From a checkpoint of a small transformer trained on Wikipedia.
Size: width 384, MLP 768 SwiGLU, vocabulary 2048.
Each number is 128 + 32 x the weight over the matrix's rms, rounded and kept within 0 to 255. Layers, rows and columns count from 0. Numbers have three digits each.

# layer 2 MLP down (transposed), 768x384, rms 0.0324, rows 472-515, columns 0-47
136114038151105110105134126112138173099116161170157092147145086108130085142127152099123128180046168125084110163151145151121166124128143117110139
158134114145125063099129193113083144110148107122097162107140101138133139167125170126125127124105114115101145116192188123143136112114116140034137
100140147106117146089136192157123132100092102151124210093127172166183128154115088106134150087065144154132109128107202111138099078120083121115110
131123121099135128113111122121144114105094129122129125120110152140129110148109045137130116152111132123138100106123151112151101115164104113135094
205145104121096147097137112120095112099122125151150140107085115157130129068112110166114164082111067090146108161146111148106088131134141076108150
088125151141102118148057157121137112173152112089115137194080109102143106190125099097078175086156143118103072132167121126140163101146140209093143
132079112143137095113123178157081145131152132126137121132132122101127140106136114068100154106094121165197091108124090122149101167150083110151110
106129142144145121095141106194114099102052131177092144121119163143130155102124189079145115073137127187138106088164083156145068140149100131104112
119165101178112122157096100134162110127102125145157093157102185128047119147146114135161150100094169141165095118082084068115116144108079168138157
084146169116128144151142140113131129137134126106096088134079169094156093198099210157117113072106141169195168097134176113146121153166207102145124
122090116138134143122114063166117082086118101130072076153078172137079169124154118128159101051115130127155128144098143111097114137106147111115123
116171105102139107207146137072152166132146152118117115161135114160083109159145142146178091158187185104132110155123110118135113123086137127035128
124149115140098138091131110068178123157104082128133143149100147089113137090147067085137166113082094130150133082109126076098114113123162111108145
161064186141117124142117118135072187109129118104098161125142109128172083128158095103126137118111138131081105130132076055103064098167113073119103
121113132088110127126124094147108126105118128149189068146054119087088168085070090138096199075134072082164128124144161109122191155135129104197144
143129129126056168079118149179076140099103082123131132162082125158137147131133111165153143103101067138130125097131145117093146186136146116133145
142203113129115161163120085093135198169178077100151198115103142089182108160136126144137118088119095109097143133119138156109150114172130226044151
135133121128132126130118115128082170101104118122116081146123108165124135104133161106094125148129163098123115151094157116092139105114118121142168
168142083119096102146126104130067079139081179088127120110121149178085117175136183139063145110161149131152084157210127174133187186130115145106114
102136101117140116093153107139166157135120147160120116149089119145138140043140145106132151169160127165128132166067107145070082223156163154227110
133128119083114150094099106123120120098083129129125110116111137141137118138086037161121106148123130118141105123150142119133106110173098124142100
130117195125117163155116091099171150135136150109089180082052201116180101088116189137189138138134171130154158124116144142147127125075073136100105
137141097112136104128170069088107173085108123125114138159145162101078151075112225131120149171126168075087129136154103175104174108133100132135108
160105100111112143153065146109134158121101117099125149091172141177167093108149135196169094100110143128098143097112129088109146104147101136052159
123105082139089122111095134113109045185118100148112139135099203171192114143172161142153133108178209080144130147164189110137151146113124145141106
105131061135146073127141128112107119126126101145115124142143141136128087184136221122162171112105118127123157122108092145146128181113103139119157
109128124157125097207175135153185123131143105098155100119120128112077096151121166168140129138122097145160123037155163129111129092166182049155118
162198162129168163118161131076122206130116142130086115153105112147161136180193101105185129147088126165054220154125150110114145125092143170110094
126144194113199098136091154136132075118135152081104155128120177119170106156095133193085150063164131092146069107138168087087151141107115099210166
159104149106132136190160095125147112149154149147163176100137173144199137089100084113206092130106148141111167075064107140139082099071137167121113
091128108176107098123140135036198118131123145147178126104108101105083047134156163160089150122144127083084144137144191153160094150100121095130111
142127163160106103157135119116155181092124094124142136134139148097137106101113140127147122105129120150133148105063121126125088151121208168136116
110142119109120108155127129110167200127137133108090151099098145141220103110128163152117149124130152170123149146058101100142123116108131097085091
153130115117097160150172141139179121125097145140081080137171070178134126167120010142131161153112122123102090163129147155165121153116187117107135
125144174099093123141083194107086121107132131125143130111145092163147038123143043148080102090104167105138133130140168080148156108112166099131172
157127158148128145162161140145119132083108110145170139091144134100070138144169155142135164130120189117082157144158094166168122135175154195099097
101196148096137139163124091155125118116069156194160085128076089106062121124150152211101118096116174080219132209098071155140172121112150159098176
174161073222149163124121128075111136121104119124120127137185169130136082122168121140162103083173092106097173098178095106103143129082130117123185
120140093097119142106113068155182162107151166098136121140105071092106100140107089167176176126113144147085160078151184117130129128112151132123164
122174137146147128128150120185158175126133159135091160117082046125087161163106134110087112095156147154099139142155098144191148115077120096077144
068162129121098138165113154125167144088129087151175145095100114120092105126124114146183064098140066183139160112109192121136172138129192126182108
144127094121154131112136095141088159115108150107130128077144119186152057085111128123087108136108042114067088169098152153114086118116075092082188
158086133155127154092096080136057057165133142148121117119106126126127103143091000166115112104086180115144087157222102145148094079100113140134110
145127138127107163149131107170163145143118094118122162129117125098127166161127113132115156187086158174081091176127139166178084163140152093115126
# layer 2 MLP gate, 768x384, rms 0.0359, rows 473-516, columns 0-47
147122154099101179169128113149141115123086154120129126098120146140131081150106143154184123128125129134125107134098157111115138160175115086180070
116129135082120105106142039122096186142114134171100097209130079122160096096100114097081124184095105078095164142111081134129102094135151114114166
136105128120136142102099130136141112123102128141107132108107122161152112163125151147148097143121140094117111108135125102157104108163099145117085
093090137185141124126187185169120197199155098155096131161131145158131135154135136109146131173089162159042132074121122155120165128094194120153094
098095143160111098170070160119128101164135151068092115171088123123141123170151110108082144099183132168114077149154138121125153105156136188120161
155061155098085084127143151125119179115182180162124106165119113147125138068077127145108118164157093142133102169115075113119127160046105127134084
162177104179167135125075128153111128115069077111110134166180190131109160142152101068079070095069120178037093121168081124148118133143137133114148
091140131160151093098146200127158097116081110178123137106148149116105126172135128121144087085156125075113056117176119124115099104138188136120151
180108078166131136141105152140109144118136069155096091151127154135127167164142098065143133122137151144122163139080063139097146141091150186089126
133141161134137111162106136131140132141148124149092140132198114075112151169131141083127103171185116111057109109133128145149161141107143122128121
089119139131132165103140082129165100151116063147112150079163131092138154092118128120122108120102165094120140091096149159137130103134089154180154
148162116129117130101093117147094115135139088136128125115102156145148134095152140128123145051168098136174117144139097107096099150111121163149095
033223177109061108149174154096095123077101112146133167154149122075089165165101114123114159129127131105108121117156087147062093137157172033150172
085156127098168104110133145136112062072148098118119159146138190139181157113144084093131167125080082117181078083120173109080107114127196101175110
132143143082081148156166181104070161144148129126148157135127151187152143057093151147162190135075136128134098126165161183067132145051167078119183
112180091147133075245134126099184176169168123112148101136091119110134158155186104115099096079167130126119083146138172131138165133150111177086161
143138138103126148090118117135152162118160111163120143102136134137120107169100100136138126121105142129161111131162133115114147123136143097123129
124163141080122168142151130175164138099184089127150140145155190090155135107114132120156124146117109094145165126130134138081079130131134091199179
080122094135087172108139148159147128113135155196112135128087114096151157101159101085140164123127165149120135110083137138090089167113137137160087
116140093103122159127116115116114118085092126108128119115083144144137110146081147189117101160141116114140094152150123091118110101157121129133094
090153095145151084143129189162103133119150107164177161156194068112107204165104124129074133115131151164079163161159131120100145097112145115154166
146137083129092100136148173082120130061146118140155131158099160105182148140131105138130165066107137147128091109136146094126098134128105096173157
088128141155088142082127097152116101153129116169158113133110093129098126119154122085123162109138122149148087133142078178136118164083105139180112
151106119135106126170174151149180169073175129113074181128137086090106135112098134147149156103101149207094164075092096141132175140164163091113170
119135077168151085163149177105103145101144103162077094154103156133112100166109116112203192112071156132110151092111095118122141152124129125111121
101139102159131108126190164169129137106159121118168111158164119051157107160088118144122202095101111102182093105130133098106093151177146092132171
138118154125158148127135080171129107126114087066098140122152222138088127124158121107159140127047104202035103083098142171065103182124115159107169
202143063103188109164097199121107101106123039159158034118113175130192143135076130104163132036160139126156097138092200073089117123115157169149149
089156104193154097091086159126094142127137073110121135171149060150081147142178116107095137117155105132158107149165154103115146134167106100141157
162139135130089081151120177131134166108151129146183129167164127086162125168119126106107074120185111150181166144075147135070098106141170104135129
168127114137130085104116141137126114113111092112125123146142100084132115145124087131154151057151178100183117128120073148137105123073106123190114
103138153104079131146149139160126176077139152084177177108110169095144112120140105159062083066150087151131083147076130072133138159135113142137136
168140130180162104083071165143153136117179176145153133112120115139033117127157163120157108136113095121145180160122102154059152105165089111097132
157116091144149196124136117157221118147122140151105138102112149116152144107123137094172178121126151143091119107101067139128107103158099184141127
169118143100101111129084123121115141159147155097100110197112072154154114118125111124113089090189087163155069066142150121097148138104141068144172
116153128060135108137134141141107157119075147161058097113135084152112097142122116102165085113135125089145103120113187165186083087109164102175120
133192108198103138121118145118129112120127113116114116155129188137104093105190126136163122105139069130071142090179094151147154120115134147100179
164131082194105179131148137115166114129176083136148166122171151145134129092129113144178174125116109141093135149151167151095128141102192120115170
133187124084137129194148147126145114131121180167123074150133114120184137163081129157089130115127147123142138149189122076137081147143140101174069
109127140154162115201116134098140172086123103165126100145115104139168076204056132121162122112154178145121120151119058165125183092064190135157092
138127079177150128127147142122117167091172102131122071130141178161182069116111119152098170132141106087060041156134115109103184118063107106118169
053114080165124102078121170109134137169127139096147179120184150099163105185241151148149113098087086143117155082119171181063131145153043098102193
129112123108133127108117199088144149075189169138158130117164134168093116122118150157145112083181113106098142098119067132095157119147142110123128
188087163098194153132114148125195089182135186160107145157116097138100078079155125084135101063178116140138149121137152136104087155108096161097140
# layer 2 MLP up, 768x384, rms 0.0358, rows 473-516, columns 0-47
117153121117112193144120057145160091136143126140142102138075133117166145069101121118119076127153142165155124096086100144106107160150111133169139
103194172145147135097133202115102153079128103184116129140086149096122126144153144125116155141070107098129101102097130153119064110157050112101143
129117131174146121122139150139119127164163107139131114144134101134112119132142112106141147111146139132087170117139123168123165135099132132120128
116088150152159149132160168174117144148080127151124122141109117194134119102099160100154111138086118121083123113136144146119118121138210142153103
158160148124142092127174144171105164137164095172116182107205108117118188096122097091124162122114116121105134081088081171100101160052146114123135
166095123111104136169090118088100097135123120073167128123117147134137113097086093141088083110100106123112121090154121113126111090128099071120114
083113157125134164152119122157095113085074072120083115144166185145141129102084109125183161114141083139116123119119110105121059168100177128138086
159122202041146135106114147204103136124176096131099145157138099142146117134086107115072140114152093155142121077128200176092171138121221066153117
097143150093139146224137175112127123119135130133078115147050076064142169144111126099121128091131125160204168132079117111083122161137149144102072
116111170120150135091130107145108089111110083147105119120135114111094174150155111128150093080157141095105129105197164165169123136122144154121114
083120142167172103130138132101137167111148145175153085186078120052105125139103123129091101113082199165162157108120105167119184070155123095116168
097168141134098115114156149143194153154142156129142110140122095100101137156129134131111138178041174163144161075057140111138175129109144070165157
127099069045098058224184141163157099135119131159171111110107103125175176176112121121144159103151057135153058125098158121104119141094062140086148
065168149150137132105153098141135112137070115122113158116205134128116074166169140178121138187069106167125178131078130153135095151122127085108111
111135183092105083093096145107114116081158084183120149159133109136109143190097111121127168147069115120119157085105136105125119115202109119183178
165083168113156150067123115151067148128113111107127132077094120171126089067101120098066171154128147182098169120137015151115138137140146158169109
159141145095095123096116114135127135139146124119088157089122171114158105160132132162169114089147092070139112116135120120175102136136115157148077
081171084105120118171110096152080128141099110119148153124182176181088101187135178098127115172162124066173169192193140145117155139172117115135106
197143190110119131171123113159130115122151123069114139152140121113126140092093145154099106143120162114116121163121102120153157138103115131132162
107143134174142124161151146124123108166168109106118153167120141107101149124161089095131164128123119152111154147112109128097150136075174113137180
052170120114122147096139149117098103062110127150175152089161100099206169193075154162119091157122178113156092158143163114169068109147086129145103
201131127141080128108086176099131086123135066102129131155125111153187120144144151107163090095122150093152129069107087141125121109151114168174142
113115130167096171079125111083100142076093115102141054154115144175145099138114135160122140123132115133092101110102149181113149118123095186108103
105099132120080133099151097099122234107143131095029121088156102110101101137133172160221132148145137185147118110143104151118144133199143061053121
127092143094113082110115093139134136162141098162163129188137105124146095086174115096108115119103145162138114106102127192135149133079155119160175
075126134146160120169159185165202104157087108200104088129140117136129129179133098079154115117091094146064131125085200131142076130132152110108092
159169098123207113111096187111135156118141131161159115129079055087128156173199147114092138142149151090153196170090129125138143125150101144128115
115146097185116166145077046166137139192128182079072147072085099173165123179173151137170091172109151122088164141092101144092132126117065175125129
091119103116161161076101114136094143091092073137121174165112113123106097103147161121163121101102090134129092134157133117125064096207090112178100
122167068147138147139038125113126080150102154162119168153131155179153108149204123104089082097187094144145119122168172120115151103106125113126093
101155164130100120165156108154139149117143145125114142159104132062141106092111133138141126131064132133144179080090159138126087104168169133149125
171133168125084124117113149144117180087159097108122125173143133108140126136094122126067081071081085104175072128100203097077121109123123129188152
144124098114125058178185183078116129090094050148148084158158128104171164173081106107084136113106174106119104080130132080112071165140137078140103
133203122149180086083101133111145081117141138150115077125136145093116108218146131112104130149132090104182096105206184160191124120165097092162138
103089117095069173087093126107100093107090098172142095140139133168130117150165121104096112116133168102083095111202146114106108158138127126165122
121053122143135125090124131141121148137174110088130129163157147136141145131133139102138118121163100111124129076133179138132142122129115114146096
132104140146149082198148080155145124155109116142121161115120097114112159170109105097130109135127116088134181152126114132182140157103156146140105
118140144098143085119119121154135120180137175105125113135087051102097136157128113128128161112099172131127185086124106105155140119152062122130105
108133134124109126000090068109105173124121110086125124094119088140086112090130173098121142111185101117135128138135136142158115137130136099113123
100123109107149165087205202098057119135131113128108152139142191131175124152129093145069117122115059139131157137177144073146106140131137113051119
109140148137170093126058103154101095206106146072090150108133090127070140109187133060123119106114087184154154097104149133130068122142087173136152
200121202133125076189163069114007095138196148194144100146074081179088154084035074106087115099145156124149064203151075081172170093072170158188070
100119091139145165147093090166173167132122129118110132128177152151106142177166154131164112121109163141120105110161160121186110133142144133100105
125139158055138138121138114141145119152120116139126128134147115164133082122119144154077136113113116105152153110164197135126149114133167191124091